config.yaml
d_model: 256
d_mlp: 512
positions: "learned"
attn_scale: 0.125
bias: "all"
init: "uniform"
init_std_down: 0.0
lr: 0.0102
lr_head: 0.0112
warmup_steps: 200
schedule: "wsd"
batch_tokens: 131072
seq_len: 768
Each number is 128 + 24 x the weight over its row's rms, rounded and kept within 0 to 255. Layers, rows and columns count from 0. The size above them is the row's rms in percent of the matrix's.

# layer 6 attention value, 256x256, rms 0.112, rows 36-63, columns 64-127
size [104 101  97  99 100  99  97  97  98 104 106  98 105 101 101  94 101  93 100 105  98 102  97 104  99 100 100 102]
[[129 112 126 125  95 141 112  95 109 153 163 121 153 119  92 137 123 100  59 137 106 110 117 129 143 113 162 129  61 125 121  99 115 122 103 141 124 167 122 135 151  82  95  99 133 163  92 164  98 122 150 159 117 118 155  98 113 130 113 138 140 125  97 143]
 [121 136 115 145 162 150 106 154 157 133 142 125 165 159 180 142 135  90  91 107  99 142 129 145 141 134 120 126 111 108 115  82 119 130 135 109 166 134 103 114 105 142 137 127 106 116 174 116 141 129 133 124 121 148  79 109 124 128 162 161 128 122 124 123]
 [138 103 139 139 153 119 145 124 165 136 179 132 119 147 142 112  58 127 180 157 128 126 143 146  88  78 121 114 107 130 184 125 157 141 107  90 129  99 164 111  99 163 161 131 128 117 166 156 128 148 107 117 150 126 106 156 110 165  80 121 171 135 144 165]
 [140  94 129 110 133 114  78 100 107 143 108  90 116 137 128 142 115 113 139 123  90 126 114 134 124 123 158 157 117 109 118 145 121 122 136 127 159 120 132 135 127 155 137 166  75 125 181 101 124 110 117 121 159 125 129 120 136 151 158 150 141 125 126  81]
 [ 87 110 137 145 140  87 137 164 130 133 122 123 102  93 104 125  88 107 138 134 167 137 163 155 119 128 131 135 145 165  86 131 124 139 143  77 158 103 125 136 182 116 120 115 123 138 138 129 135 136 183 160 130 144  93 137 147 145 106 167 125 108 136 151]
 [131 128 134 100 115 101 170 149 124 146 111 102 131 178 155 142 145 158 124 156 116 155  92 116 122 135 122 149 167 120 132 104 138 134 148 126 106 126  92 118 144  90 140 152 161 133 149 111 117 125 136 114 114 134 153 125 129 122 146 157 116 139 125  93]
 [140  97 109 124 125 175 137 162 111 144 107 133 144 126 121  94 171 133 127 132 117 179  93 133 129 127 156 172 180 154  69 118 153  86 118 127 145  96 121 138 138 178 111 131 111 112 133 141 143 146  97 115 140 130 105 131 108 202 169 144 106 144 121 123]
 [118 126 105  93 125 104 123 115 119 162 159 122 126  92 141 152 127  81  98  98 139 137 136 135 120  78 151 120 141 140 128 124 150 151 154 131 108 113 100 103 110 169 157 144  96 112 146 128 145 123 119 134 160 121 129 135 142 161 135 124 132 133 135 115]
 [154 132  89  88 148 105  88 120 149 106 101 152  95 119 157 117 131 144 101 149 127 106 140 140 165  92 134 122 168 178 187 104 118  98 109 129 114 108 120 111 134 114 122 116 111 111  88 155 146 113 121 171 136 110 134 133 103 131 126 140 161 160 129 128]
 [140 144 119 111 140 172 140 114 154 114 132 152  78 100 126  84 152 133 136 110 123 103 103  99 111 160 109 136 142 133  64 113 113 128 129 120 156  95 138  78 123 134 136 155 113 129 134 179  92 105  99 117 119 108 174 137 106 119 137 103 143 126 140 125]
 [ 72 116 114 144 146 128 141 122 124 132 141  56 135 158 196 113 100 111 102 101 105 151 137 153 132 185 163 156 151 129 134 115 111 110 121 106 101 145 147 157 119  91  99 121 101 141 125 112 143 129 128 139 131 113 127 137 126 117 182 125 122 132  91 126]
 [111 127 142  81 107 141 121 140 148 134 127 147 183 155 174 177  87 162 130 125 140 157 159  97 137 151  76 113 125 104 126 123 135 154 108  51 114 126  96 127 164 100 165 109 112 138 125 122 117 129 114 141 115 155  91  96  67 143  82 143 150 132 143 149]
 [129 104 113 130 129 186 104 164  88 113 162 125 118 127 107 141 139 140 100 124 127 125 152 110 106 139 147 127 187  89 136 125 152 147 149 114 143 105 147  89 139  86 104 147 127 156 124 121 125  90 137 137 163 155 127 127 110 112 128 155 121 139 116 142]
 [122 126 117 120  83 153  66 120 117 131 141 157 123 115 157 169 137 107  93  71 137 123 133 142 105 119 153 119 123  98  86  96 206 145 111 114 109 123 103  99 113 124 148  70 101 115  94 161 148 127 128  94 102 147 119 145 139  94 165 135  95 148 128 169]
 [147 129 140 126  96  78 115 120 192 113 155 138 126 150 124 151 151 104 141 112 116 162 128 149 137 146 133 123 137  97 137 145 112 140 123 140 144 122 135 127  85 106 104 138 125 135  90 133 121 140 178 105 112  82 133 100 108 150 127 106 116 124 130 140]
 [158 165 132 113 133 119 122 137 152 140 123 123 115 139 153  93 192 126 137 150 110 152  96 137 157 114 124 112 125 102 140 151 124 124 133 173 126 130 135 103 134 113  96 111  94 124 100 140 130 170 158 179  88  94 111 163 101 117 123 156 120 134  78 122]
 [179 126 116 146 130 134 142 113  94 120 116 128 129  95 121 123 151 132 134 146 128 106  72 165 108 154 113 120  94 119 115 133 110 135 124 116 157 157 147 133 139 107 151 140 123  99 138 146 127  89 155 120 164 156 128 137 133 131 142  88 151  90 163 155]
 [124 194 107 111 144 109 143 135  63 119 115 111 147 107 159 117 128 179 136  60 168 103 121 119 115 120 164 148 102 122 132 127 125  74 124 105 131 105 133 135 118 138 101  73  97 109 117 156 104  99 137  95 146 125 142 129 133 143 129 129 117 132 140  94]
 [124 119 133 157  89 129 156 138 137 103 132 125 171 107 150 123 126 119  71 145 115 105 106 143 141  69 106 111  87 130 113 126 120 133  95 102 144 148 147  99 139  84 108 117 123 101 149  88 144 158 112 102 132 175 134 167 110 141 117  87 122 140 145 148]
 [138 140 111 126 125 102 142  99 104 118 138 126  93 133  83  93 127  94 125 140 129 120  95 156 127 140 132 172 167 121 125 141 120 146 158 166  94 131 137 133 151  98  94 152 116 192 153 133 158 153 132 108 146 102 117 113 124 163 153 135 134 164 158 143]
 [148 138 123 133 107 114 109 167 114 132 151 126 142 117 150 127 173  89 113 135 136 124 115 144  87 118  99 174 131 123  80 113 135 123 133 123  95 150 145  90 107 128 155 143 138 115 125 176  43 176 128 102 111  97 152 124 190 110 111 122 127 156 145 161]
 [152 120 146 158 179 113 114 142 141 153 108 186 124 131 110 163 100 152 119 124 131 158 119 131  73 120  91 162  92 148 129 176 126 121 127 183 113  98 131 103  86 148 120  99 169 125 147  90 156 127 126 147 115  87 117 156 141 157 141 102 108 180  98 143]
 [142 179 165 158 132 139 130 177 140 132 121 131 141 149 156 162 152 144 135 150 149 121 175 163 101 158 114  96 106 186 117  80 111 184 110 123 141 120 137 127 124 152 141 144 104 107 137  98 115 139 138 117 139 127 140 136 143 143 152 103 152 118  89 128]
 [104 101 146 135 142 127 125 119 141 105 106 123 128 128 149 145  99 144 165  90 152  91 119 162 145 122 112 152  91 149 101 153 140 148 113  61  87 159 110 182 146 132 136 141  85 129 136 116 117 141 112 145 115 163 160 141  79 121 148 147 135 118 129 147]
 [157 168 109 134 115 127 142 132 136 142 152 107 111 140 139 158 106 134 143 124 136 128 147 114 101 143 118 146 109 137 121 155 153 126 129 102 137 126 133 115 134  89 158 140 110 147 122 151 128  72 176 166  99 156 127  92 128 172 153 107 148 157 100 152]
 [123 106 143  87 121 129  90 142 103 125 120 154 110 137 105 117 109  89 153 167  85 150 126 111 101 123 144 135 148  82 136 121 117 121 165 164 174 120 127 116 129 110 113 129 106 134 136 157 122  67 118 118 120 111 117 112 142 119  76 161 136 127 152 150]
 [143  95  95 116 124 145 155 110  91 157 102 152  93 119 134 116 129 128 160  80 125 130 106 160  97 113 121 123 137 122  91 167 161 140 137  94 133 150 140 130 150 116 136 124  96  99 138 159 121 136  88 162 146 116 111  79 172 137 133  95 162  90 124 156]
 [134 127 124 123 120  91 155 101 116 106 104 108 123 151 139 119 102 158 143 174 159 167 148  92 123 149 126  96 161  95 161 126 112  68 113 131 130 180 150  90 151 134 147 101 106 108 102 133 105 114 163 138 124 149 103 153 135 114 140 128 123 157 118 121]]
# layer 6 attention output (transposed), 256x256, rms 0.0978, rows 36-63, columns 64-127
size [102  94  94 100 102  96  98  97  96  97  98  96 101  94 100  96  98  93  98 102 102  99  97 102  99 100 100  98]
[[ 97 124 101 112 143 129 151 146 140 110 120 114 116 144 126 137 153 111 130 137  96 136 128  97 144  95 131 141 125 165 126 105 128 157 130 139 157  99 128 117 133 149 104 160 171 152 105 124 129 103 148 142 143  72 162 143 127 121 149 127 143 100 166 104]
 [147 125 131 126 146 159 112 110 119 151 112  94 104 175  94 104 107 137 125 142 135 142 134  99 131 101 124 141 129 164 153 131 175 185 169 156 148 151  63 134 100 140 119  88 144 148 133 169 131  93 134 135 105 124 110 164 182 128  93 135 106 131 136  81]
 [138  97 102 155 139 158 120 140 100  96 146 159 155  94 140 122 116 152 111 145 112  96  93 123 145 170 115 125  95 129 128 104 105 131 103 156 145 118 122 119 107 111 149 126 134  90 103 112 136 113  91  97 139 181 102 133 176 131 119 134 111 136 134 129]
 [146 161 131 105 121 114 145 118 125 123 138 138 136 123 102 144 162  86 127 177 138 156  97 131 120 124  91 119  76 111 137  94 127 154 118 103 113 104 137 101 122  87 114 115 137  92 118 106  83 121 124 153 149 152 128 161 128 101 112  99 144 175 139 141]
 [107 133  98 138 159 110 174 150 136  67 154 162 117 123  86 154 155 160 138 129  85 131  81  99 122  99 110 102 132 101 143  81 137 107 111 189 103 156 119 114 147 111 121  83 127 139 122 147 110 152  98 102 100 104 114 114  95 130 128 165 108 111  97 155]
 [170 115 117 136  80  70  91 119 107 144 101 116 142  77 109 119 153 105 111 171  89 142 180 124 108 154 158 129 114 100 116 143 122 143 103 145 122 121  96 146 110 135 146 113 109 174 173 114 109 130 147 168 114 172 113 111  97 128  98 130 150 108 109 167]
 [136 157 128 180  92 101 168 102 158  82 130 110 118 132 121 142 105 165 100 125 135 130 128 170 107 114 106 131 141 100 138 142 131 114 133 163 125 174 140 160 147 160 170 133 145 105 129 138  90 138 152 118 114 160 116 157 146  66 140  82 133 116 128 121]
 [117 122 114  86 170 120 137 146  82  86 140 136  95 146 122 133 160  88 169 136 124 117 145 156 118 109  85  98 113 104  86 135 142 108 131 130 104 136 122 157 137  97  93  89 127 139 126 143 107 123 113 167  95 109 131 130 130 115 152 170 129 133 201 152]
 [145  87 126  97 120 126 125 110  89 132 136 128  98  96 110 153 120 105 149 141 135 132 150 136 140 140 119 113 142 103 134 156 140 143 154 121 145 127 131 125  98  96 169 135 109  91 125  83  72 128 103 125 118 181 139 135 116 156 125 115  78  95 121 157]
 [148 155 124 146 135 102 141 127  75 116 142  86 190 141 133 138 147 112 131  99 136 132 145 114 109 121 132 153 176 120  70 123 129  96 151 119 127 129 109 123 115 101 137 112 117 134 141  78 128 115 159 158 124 127  98 117 120 125 103 146 143 143 193 154]
 [110  70 133 121 131 158 140 125 105 116 133 122 123 121 102 150 156 152 151 146 140 123  92 121 167  76  85 112  89 129 160 156 129 154 122 168  78 127 124 155 156  92 142  96 124 105 156 134 109 156 117  97 136 147 138 144 167 105 112 150 124 118 157 119]
 [127 136 131 121 184  80 136 125 114 106 134 120 125 182 135 103 168 120 134 159 101  98 120  98 154 139  79 103 140 127 140 158 118 106 130  97 121 152 109 151  81 119 138 151  71 157  62 108 119 120 127 139  93 100 148 124 130 122 118 111 143 106 160  74]
 [123 121 138 118 181  60 163  99 102 115  86 103 123 134 108 104 109 140 117 169 147  76 118 115 132  98 168  98  93 177 139  71 114 147 104 163 121 154 125 115 104 147 140 161 111 136 141 119 105 114 105 142 136  93 112 139 135 169 173 129 115 154 142 130]
 [171 112  90 118 126 147 200  97 116 151 135 123 140 125 143 122 128 137  84 102 161 113 130 167 110 152  70 146 148 132 173 107 100 147 143 167 113 164 116 137 143 170 103 131  93 152 133 135  86 122 114 202  84 128 123 117 132 129 160 141 147 133 152 125]
 [128 152 168 127 168 144 118 136 129 144  93 111 130 116 137 101 173 141 118 142 141 117 115 109  98 126  87 186 112 114 107 113 112  88  60 165 145 118 123 124 120 152 155 106 152  94  98 136 113  86 102  93 107 149 120 160 139  70 146 144 119  98  94 152]
 [ 90 127 153 152 133 119  40 149 132 120  89 131 118  87 140 119 139 176  70  87 142 138 100 139 146 130 145 132 150 130  94 153 168 121  99 141 124 117 188 131 141 138 164 124 143 125 131 142 101 128 153 154 121 144 120 177 127 120 131 159 118  89 139 176]
 [135 129 143 100 163 113 141 129  76 119 100 104 120 142 134 116 132 144 163 115 162 153 154 104 158 145 143 178 176 112 165 124 102  88 162 139 125 129 110  96 164 122 111 106 104 155 145 115 183 138 108 143 131 134 126 152  96 113  99 110 119 139 133 128]
 [133 113 124 100 114 129 155 140 170  93 127 119 121 115 108 167 137 150 133 153 197 119 137 118 121 169 179 135 114 155  84 159  93 137 124 154 141 142 161  98 146 117 147 109  96 135 100 159  91 156 148 130 127 124 133 121 135 121 124 165 127  88  80 131]
 [156 160 163 142 153 139 118 110 144 117  99  97 150 125 119 149 105 131 135 123 169 125 130 160 150 184 118  95 188 137 110 150 121 149 158 115 143 126 119 110 138 102 127  88 111 102 144 154 124  97 153 106 165  79 165 123 147 121 112 108 120  99  89 150]
 [107 126 137 164  95 134 134 117 124 127  74 105 107 112 143 159 140 142 163 116 128 149 180 138 145 121 115 119 110  79  75  94 114 144 127 125 124 122 173 116 129 127 109 168 118 100 152 152 127 156 122 151  81 135 140 117 119 111 145  90  97  97 140 130]
 [101 112 132 109 141 106 151 142 167 162 139 149 120 131 101 146 103 118 185 118 148 129 122 140 131  78  93 121 165  99  75 133 102 125 138 136 138 139 150 109 123  94  93 106 132 133 167 135 144 106  98  90 121 197 136 113  79 102 140 108 114 116 166 141]
 [147 144 116 136 130 133 154 102 131 108 142  99 133 103 147 117 134 122 139  98 150  97 109 126 113 167 115 135 191 137 166 115 107 132 147 124 126 119 148 134 138 128 134 137 117 150 117 108  93 144 135 159 163 168 130 137 146 102 115 135 130 124 145 126]
 [134 151 142 132 157 133 137  62 139 121 123 126 126 138 123 140 125 175  91 119 137  97 143  77 121 135 113 130 131 130 142 129 171 128 131 133 133  67 144 136 114 123 104 106 139 156 129 165 181 125 132 111 152 132 124 115 145 107 101 162 156 154 151 126]
 [ 79 162 113 125 107 170 120 178 108 107 155 130 110  96 155  93 136 102 120 104 144 105 176 104 121  63 129 136 159 121 143 154 153 126 117 123  83 134 109  74 130 121 143 120  98 172 122 159 110 118 106 181 123 160 128 129 149 117 132 123 113 150  88 131]
 [139 105  69 106 111 109 101 150 142 134 120 134 127 128 156 123  85 105 123 133 114  94  87 133 102 159 113  75 120 119 139 114 110 172 105 168 106 107 117 131 161 101 137 164 181 123 159 136 112 131 101 116  80 108 150 160 123 113  95 113 108 122 163 105]
 [112 101 111 157 101 141 146 179 120 147 143  87  64 100 145 174 151  90  96 130 144 124 117 131 128 160  79 123 121 160  88 123 146 135 110 120 133 141 143 124 173 133 144 100 173 112 166 124 161  98 143 185 147 108 114 125 113 128 117  76 137 172 147  98]
 [164 134 112 124 166 141 127 103 155 116 170 108 126 114 107 106  88 141 147 140 136  98 135 132 114 111 133 124 134 124 143 137 119  79 117 157 108 123 105 109  81 130 123 134 163 127 126 129  86 134 117 167 118 127 147 109 114 109 132 115 118 150 103 127]
 [ 98 127 152 167 124 144 136 140 122 118  96 153 133 103 148 144 178 143 113 143 125  81  93 135 165 108 123 131 124 154 111 117  94 116 122 103 116 115 134 186 141 129  89 137 146 101 138 126 130 109  89 140  72 152 160 115 127 140 133 125 104 111  83 119]]
# layer 6 attention query, 256x256, rms 0.111, rows 64-88, columns 64-127
size [115 129 120 122 127 123 117 115 111 121 116 114 117 123 134 121 130 117 122 131 120 125 125 116 130]
[[106  90 130 126 116 107 115 163  96 132 121 128 144 118 106 142 136  98 148 125 108 108 140 111 136 123  95 133 134 115 173 186 129 161  88 133 120 131 103 142 135 187 102 145 129 139 165 122 166 105 136 140 125 196 106 116 142 110 175 141 133 106 125 135]
 [122 142 121 168 157 112  95 108  79 162 175 135 117 146 143 130 137  75  91 126  98  84  97  92 141 115 123  81 119 135 124 119 152 171 126 142 111 126 138 126 133 133 116 153 101  56  87 129 139 126 106 110 136  94 132 100 102 109 139 101  99 165 140 144]
 [169 115 129 137 124 138  91 117 182 131 112 166 122  61 138  90 150 141 131 152 179 132 133 136  86 112  84 145 105 104 134 121 107 109 106 114 126 144 122 135 114 167 161 138 123 112 113 122 149 139 124 114 150 148 119 143 111 124  70 134 123 117 139 141]
 [134 131 123 124 161 125 143 131 163 136 118  87  93 167 138 114 106 160 140 104 143 108 122 114  86 109 120  99 166 120 127 110  97 126 159 114 116 121 129 106 125 136 128 117 121 139 124 109 122 147 139  97 174 109 142 145 122 132 115 139 134 144 121 128]
 [ 92 143 120 158 126 122 124 137 155 137 146 157 148  95 121 151 156 179 132 124 132 123 113 146 124 131 130 136  99 114 105 149  99 123 121 119 142 118 150 118  88 146 108 137 116 129  76 129 116 143 148 106 150 127 179 137 149 145 136 119 108 107 135 162]
 [149 111 110 137 138 154 141  87  59 127 131 144 215  86 111 117 152  86  95 126 128 132 128 132 135 165 164 135 121 137 131 126 103  87 161 128 108 130  88 161 114 157 131 171 145 151 121  90 137 114 138 128 130  99 164 165 103 103 129 119 115 143 128 100]
 [ 95 127 121 130 136  80 138 133 146 129 116 127 171 149 145  91 150 134 133 104 124 133 151 155 138 109  99 113 112 105 105 159 138 145 168 154 129 118 134 154 145  82 157 130 140 135 120 125 165  98 119 135 164  93 121 172 130 145 108 118 108 117 128 145]
 [109 119 162 107 150 151 151 176 142 117 163 162 105 167 119 123 128 135 145 109  83 129 139 125 127 108 125 132 133 123 153 110 173  92 119 133 116 138 118 102 146 114 112 133 129 150 142 133  94  63 159 109  74 120 178 128 138 104 121 141  92 136  75 110]
 [108  51 138 137 115  96 111  82 126 107 141 165 152 110 138 124 136  88 136 138  96 125 121 101  89 179 143 111 136 120 148 102 111 164 154  93 141 158 162 119 117 168 125 125 115  96 140  83  72 189  86 105 123 131 151 142 163 133  96 154  68 115 127  91]
 [143 111 102 175 150  86 152 102 175 105 115 157 167 128 150 163 114 125  97 103 123 116 143 120 141 119 111 122 104  82 119 137 157  54  81 104 172 136 139 111 111 102 122 155 133 120 146 136 149 128 146 122 162 172  72  91 175  92 110 159 135  95  95 133]
 [ 88 122 111 141 139 108  89 143 104 151 167 111 133 122  97 186 147 136 132 112 127 153 119 144 102 197 108 129 145  98  93  80 133 100 119 131 148 136 135 127 162 127 105  96 136  94 144 144 128 120 128 143 115 154 155 132 132 127 122 135 177 135 117 102]
 [121 122 139 118 122 148 143 153 143 142 125 170 112 142 147 156 140 123 168  92 134 151 154 103 133 122 124 169  96  85 163  98 117 189 101 126 112  94 179 150 139  97 129 124 133 121 146 143 104 151 134  99 101 176 161 155  99 151 118 121 114  80 140 136]
 [ 96 122 104 176 110 121  97 160 134  90 141 149 111 103 140 121 121 151 143 102 122 162 115 125 126  95 159 133  97 146 148 168 161 117 162 149 171 136 173 145  96 118 106 116 103 123 113  82 128  90 175 110 104 138 146 154  95 124 111 109 146 159 151 140]
 [119 116 130 107  99 125 118 120 133 124 144 155 134 128  89 152 183 124 148 152  96 117 132 150 137  91 132  91 111 121 126 157 145 147  87 117 169 111 189  54  91 177 159 126 130 141 142 133 105 121 144 141 112 151  85 107 111 100 125 182 133 157 171 118]
 [116 115 158 127 137 125 112 153 139 131 118 131 125  71  61 134 105 116  97 136 129 118 134 126  98 139 100 158 120 101 127 111 101 139 162 104 136 133 146 164 138 133 119 132  94  95  99 121  97 108 144 142 152  91  99 146 176  87 134 126 123 112  73 124]
 [155 157 143 140 112  78 115 112 177 120 142 129 107 152 105 132  96 112 143 149 100 134 127 114 146 138 104 126 148 160 103 159 132 152 122  99 146 114 137 125 110 186  98 152 114 120  98 131 193  76 137 116 102 115 154 137 109 101 161 104 113 167  96 114]
 [145  74 110 112 141 129 170 141 120 117 118 117 100 126 132  75 162 144 127 117 132 159 159 119  65 137  91 155 175 158 120  98 114  93 140 135 160 124 121 153 164 136 113 165 128 136 130 152 114 138 123 128 132 104 189 139 107 111 119 137  84 156 103  99]
 [154 119 157 123  91 109  95 111 114 120 128 148 105 111 152 121 156 155 155 125 148 133 123 110 130 144 146  97 107  66 132 140 105 115 147 139 134 144 147 119 145 163 163  71 151 105  73 109 121 118 111 135 110  94 126 123 179 112 127 137  86 153 123 146]
 [ 82 146 106 127 127 139  87 170 128 151 104 133 179  93 102 113 104 118 167 115 141 139 145 117 104 123 123 131 161 155 133 135 194 124  73 123 178 135 134  98 128 154 154 141 117 125 115 148 119 146 123 174 130 126 150 119 151  94 108 108 135  99 152 156]
 [125 135 164 104 115 144 160 111 103 131 110 138 102 134  92 112 147  98 182 120 134 160 132 132 125 119 130 101 151 134 153 109 132 118 148 126 137 142 115 110 113 148 102 121  87 128 122 120 123 160 143 169  92 123 132 171  84 149 127 156 155 131 124 120]
 [109 125  90 108 106 136 147 129 157 117 141 143 131 174 107 129 160 126 130 104 135 137 135  71 142  87 109 121 145 119 132 172 145 162 114 140 135 128 127 106 142 130 124 118 145 139 117 122  97 158 161 111 131 165 142  93 122 143 130 155 130 128 166 163]
 [117 120 114 109 150 106 170 136 150 126 134 104 142 196 110 125 155 124 151 127 111 161 122 108 164 175 132 113 158 136 116  91 119 132 146 147 130 103 108 111 155 106 158 124 105  90 124 103 117 126 134 130  96  93 139 107 139 121 148 152 102 171 126 150]
 [152 141 139 139 160 110 100 131 172 125 130  65  95 122 119  77  89 132 139 119 121 123 125 118 121 111 122 151 168 114 152 138 120 120 153 121 127  85 119 126 168 156 134 129  82 181  90 115 115  96 145 136 115 107  95 124 111 113 132 143 135 168 111 121]
 [109 141 159 121 110 140  89 128 133 129 179 110 137 161 101 135 139 149 115 151  96 129  81 134 123 171 116 131 143 106 115 137 136 152 152 148 100 109 123 142 136 102 127 163 120 133 185  99 147 115 124 161 137 137 146 118 120 112 137 176 107  70 103 114]
 [117 125  56 131 124 112 106 121 170 111 157  83 106 139  98  98  80  96 125 129 121 122 179 138 109 106 132  85 130 151 112  73 154 139 143 139 118 158 125 203 156 142 110 127 109 131 130 144 123 114 110 130  99 112 115 109 135 115 115 123 114 119 115 129]]
# layer 6 attention key, 256x256, rms 0.107, rows 64-87, columns 64-127
size [109 117 114 125 121 121 114 112 117 115 118 114 113 114 128 114 122 110 121 122 118 121 120 108]
[[123 117 128 131 168 132 162  73  90 141 138 116 124 174 125 149 100 103 133 107 138 126 139 160 120 112 144 108 154 104 142 154 135 133 136 178 119 118 140  56  99 101 117 125 132 156 121 138 112  98 133 116 135 156 144  99 130 122 127  82 140  89  97 157]
 [141 107 117 121 167  97 103  78 141 183 156 139 101 130 107 117 130 133 135  93 123 105 125  93 143 136 137  91 106 112 141 128 128 199 106 122 145 110 112 118 129 137 116 139 104 111 135 151  83 104 140 138 151 113  93 113 163 121 128  97  97 132  97 124]
 [134 133 104 109 101 119 172 141 101 134 181 199  90 101 104 129 130 103 111 152 125 137 106 123 154 124 147 149 128  91 111 116 150 138 120 132 151 105 159 117 100 100  98 136 173 155 133 127  71 157 138 138  97 198 105 138 116 140 114 126 133 121  83 132]
 [114 148 171 111  86 163 147 135 144 137 131 148 130 182 101 171 136 165 124  75 159 134 125 141 150 113 112 102 170 100  83 119 169 117 134 127 136 146 133 145 128 167  88  99 102 110 130  97 115 122 150 121 120 128 113 163 159 186 135 110 113 112 142  82]
 [110 130 131 144 125 155 130  98  95 140 114 119 149 106 103 165 134 156 166 140  99 170  79 174 183 149 112 144 103 123 163 126 158  98 115 154 142 109 182 108 161 108 166  85 112 145 101 138 126 134 131 100 144 133 143 126 123 114 116 112 117 163 117 106]
 [146  99 109 111 122 156  95 111 117 163 162 129 147 160 101 108 152 126 116 175 138 146 150 137 105 123 130  92 116 136 122 140  85  57 132 128 144 124 142 106  99 168 158 119 112 144 124 135  99 127 150 138 157 170 111 123 124 152 183  89 118 115 130 139]
 [107 144 106 157 113 121 116 129 134 152  83 125 148 102 123 122 104 136 124 153 107 109 116 131 162 132 136 129 152  99 107 150  95 155 139 143 111 117 133 151 164 161 123 150 145 132 153 161 152 170 160 144 108 113 135 137 132 130  94 153 170  82 138 128]
 [113  99 138 150 157 143 124 138 114 123 112 129  86  86 102 137 119 128 105 107 113 113 110 133 139  92 120 103 109  85 108 149 126 158 112  90 119 120 116 133 107 111 118 137 157 120 145 173 164 115  55  97 108 134 100 130  98 138 130 140 159 113 139 154]
 [142 135 108 115 144 129 114 156 112 150 131 136 120 151 132 110  95 101 119 105 146  84 123  95 104 128 120 144 111 129  97 140  89 137 145 130 153 123 149 103 135 103 104 180 133 126 137  97 131 123  87 112 132 132 108 142 118 133 149  98  76 126 140 146]
 [132 150 112 124  88 106 139 104 165 153 160 152 158 133 139 159 142 182 128 134 130 115 156 138 110  93 109 128 132 107  53 103 169 140 162 175 158 116 142 148 107 148 157 135 159 120 133 127 157 119 100 119  86 180 122 123 123 112 106  80 101 101 128 112]
 [116 133 128  94  74 121 146 155 115 124 121 120 127 137 113 112 106 139 138 120 191 132  96 161 143 170 161  82 106 111 113 135 148 157 101  78 138 155 141 120 153  88 132 143 102 130 180 134 139  96 116 156 127 128 136 116  92 155 150 135 131 102 148 134]
 [114 110 117 142 115 171  90 103 165 143 125 125 143 117 120 113 139 163 129 114 123 164 141 137 178 116 139 143 140 105 122  60 122 141 134 136 154 100 138 126 116 111 135 117  84 137 132 135  85 142  97 121 107 144 140 124  90 148 145 114  78 110 169 138]
 [112 126 163 126 130 123 124  84 139 125 121 119  77  81 137 142 127 140  97 109 110 118 147  68 102 110  74 139 115 146 123 145 188 158 173 109 162 151 129 154 140 106 128  91 103 156  89 127 132 119 163 123 146 137 131 154 100 111 138 114 140 149 175 140]
 [ 89  82  75 108 102 121 101 120 113 111 129 129 109  83 119 111 144 154 143 140  92 127  74 128 156 115  99 129 124 111 130 146 151 162 147 148 127 179 120 154 132 142 139 111 144 171 100 137  93 124  90  89 132 107 142  92  74 114 145  83 101 121  94 116]
 [109 130 157 117 168  91 167 161 186 141 149 128 122 101 137 118 155 147 101 129  91 105 166 145 120 119 105  91 146 103  93  79 152 169 101 119 112 173 107 142 105 152 141 127 112 152 113 174  99  97 119 115 102 136 121 110 140 125 146 125 146 130  89 156]
 [110 137 158 131 116  94 142 127 136 123 118 152  67 157 116 138 163 113 165 134 113 126 157 175 107  85 121 120 131 134  72 146 122 111 112 140 120 149 139 122 134 111 129 152 118 111 158 135  96  83 132 117 122 117 108 173  90 110 134 116 143 107 156 126]
 [174  96 164 134 158 130 164 157 106 129  88 155 103 112 144  66 105 138 100 106 155  70 123 145 129  85  86 180 137 160 123 122  96 103 111 104 131 186 127 151 119 130 108 128 154 140 106 100 107 115 142 164 100 108 129 203 114 127 124 110 105  91 165 144]
 [125 156 156 112 150 112 131 136 131 136 133 164 187  77  98 143 175 141 123 118 111  59 130 121  99 139 111 120 132 177 103 123 125 114 139 131 168 121 154  92 156 121  87 167  98 144 115 106 117 141  85 105 102  88 161 141 121 132 127 135 148 139 139 173]
 [146 117 113  97 178 105 138 143 152 106 139 125 159 100 159 125 123 141 150 120 130 158 144 144 120 129 172 113 139  96 110  95 164 123 156 140 132 138 170 122 153 120 119 143 105 139  92 102 122 136 144 147 130 128  90  95 105 140 100 138 157 142 116 122]
 [145 144 135 105 105 128 111 105  93 134 125 151 107 128 170 142 152 161 130 130 131 133 171 140 127 130 127 152 132 123 108 130  92 135 140 131 127 149 153 113 133 136 119  64 102  93 141 105 119 136 128 177 169 113 162 116  75 127 150 125 131 129 124 178]
 [136 146 107 102  95 155 171 135 157 137  95 156 112 165 127 117 116 136 133  96 109 112 108 109 145 165 141 157 109 125  95 138 125 108 145 130 109 116 139 141 150 133 153 133 119  95 122 165  92 135 154 105 136 119 126 116 105 176 133 124 129 127 132 120]
 [ 77 150 119 148 107 134 126 146 146 139 121 132 110 126  91 140 111 122 112  83 140 147 135 147 124 100 147 150 164  98  81 127 106  83 149 123 109 150  85 159 142 112 134 180 196 113 144 161 116 156 186  98 103 125 104 110 156 126 126 190 123 115 113 139]
 [113 128 116 155 159 132 166 112 170  84 114  90 149 145 117 133 134 124 138 108 134 147 110 123 178 109 135 124 115 170 113 126 127 123 161  87  92 103 127 150  93 113 119 116 101 150 137 146 109 141 147 131 107 105 119  68 127 121 144 124 117 191 116 134]
 [123 158  82 136 119 118 136 143 118 162 156  84 127 122  91 115 115 107 123 108  98 143  87 169 136 132  88 124 119 130 142  99 115 134  92 134 116 127  94 138 112 114  82 115 125  93 139 122 130 140 157  65 120 115  97 147 170 138  86 138 141 106 103 152]]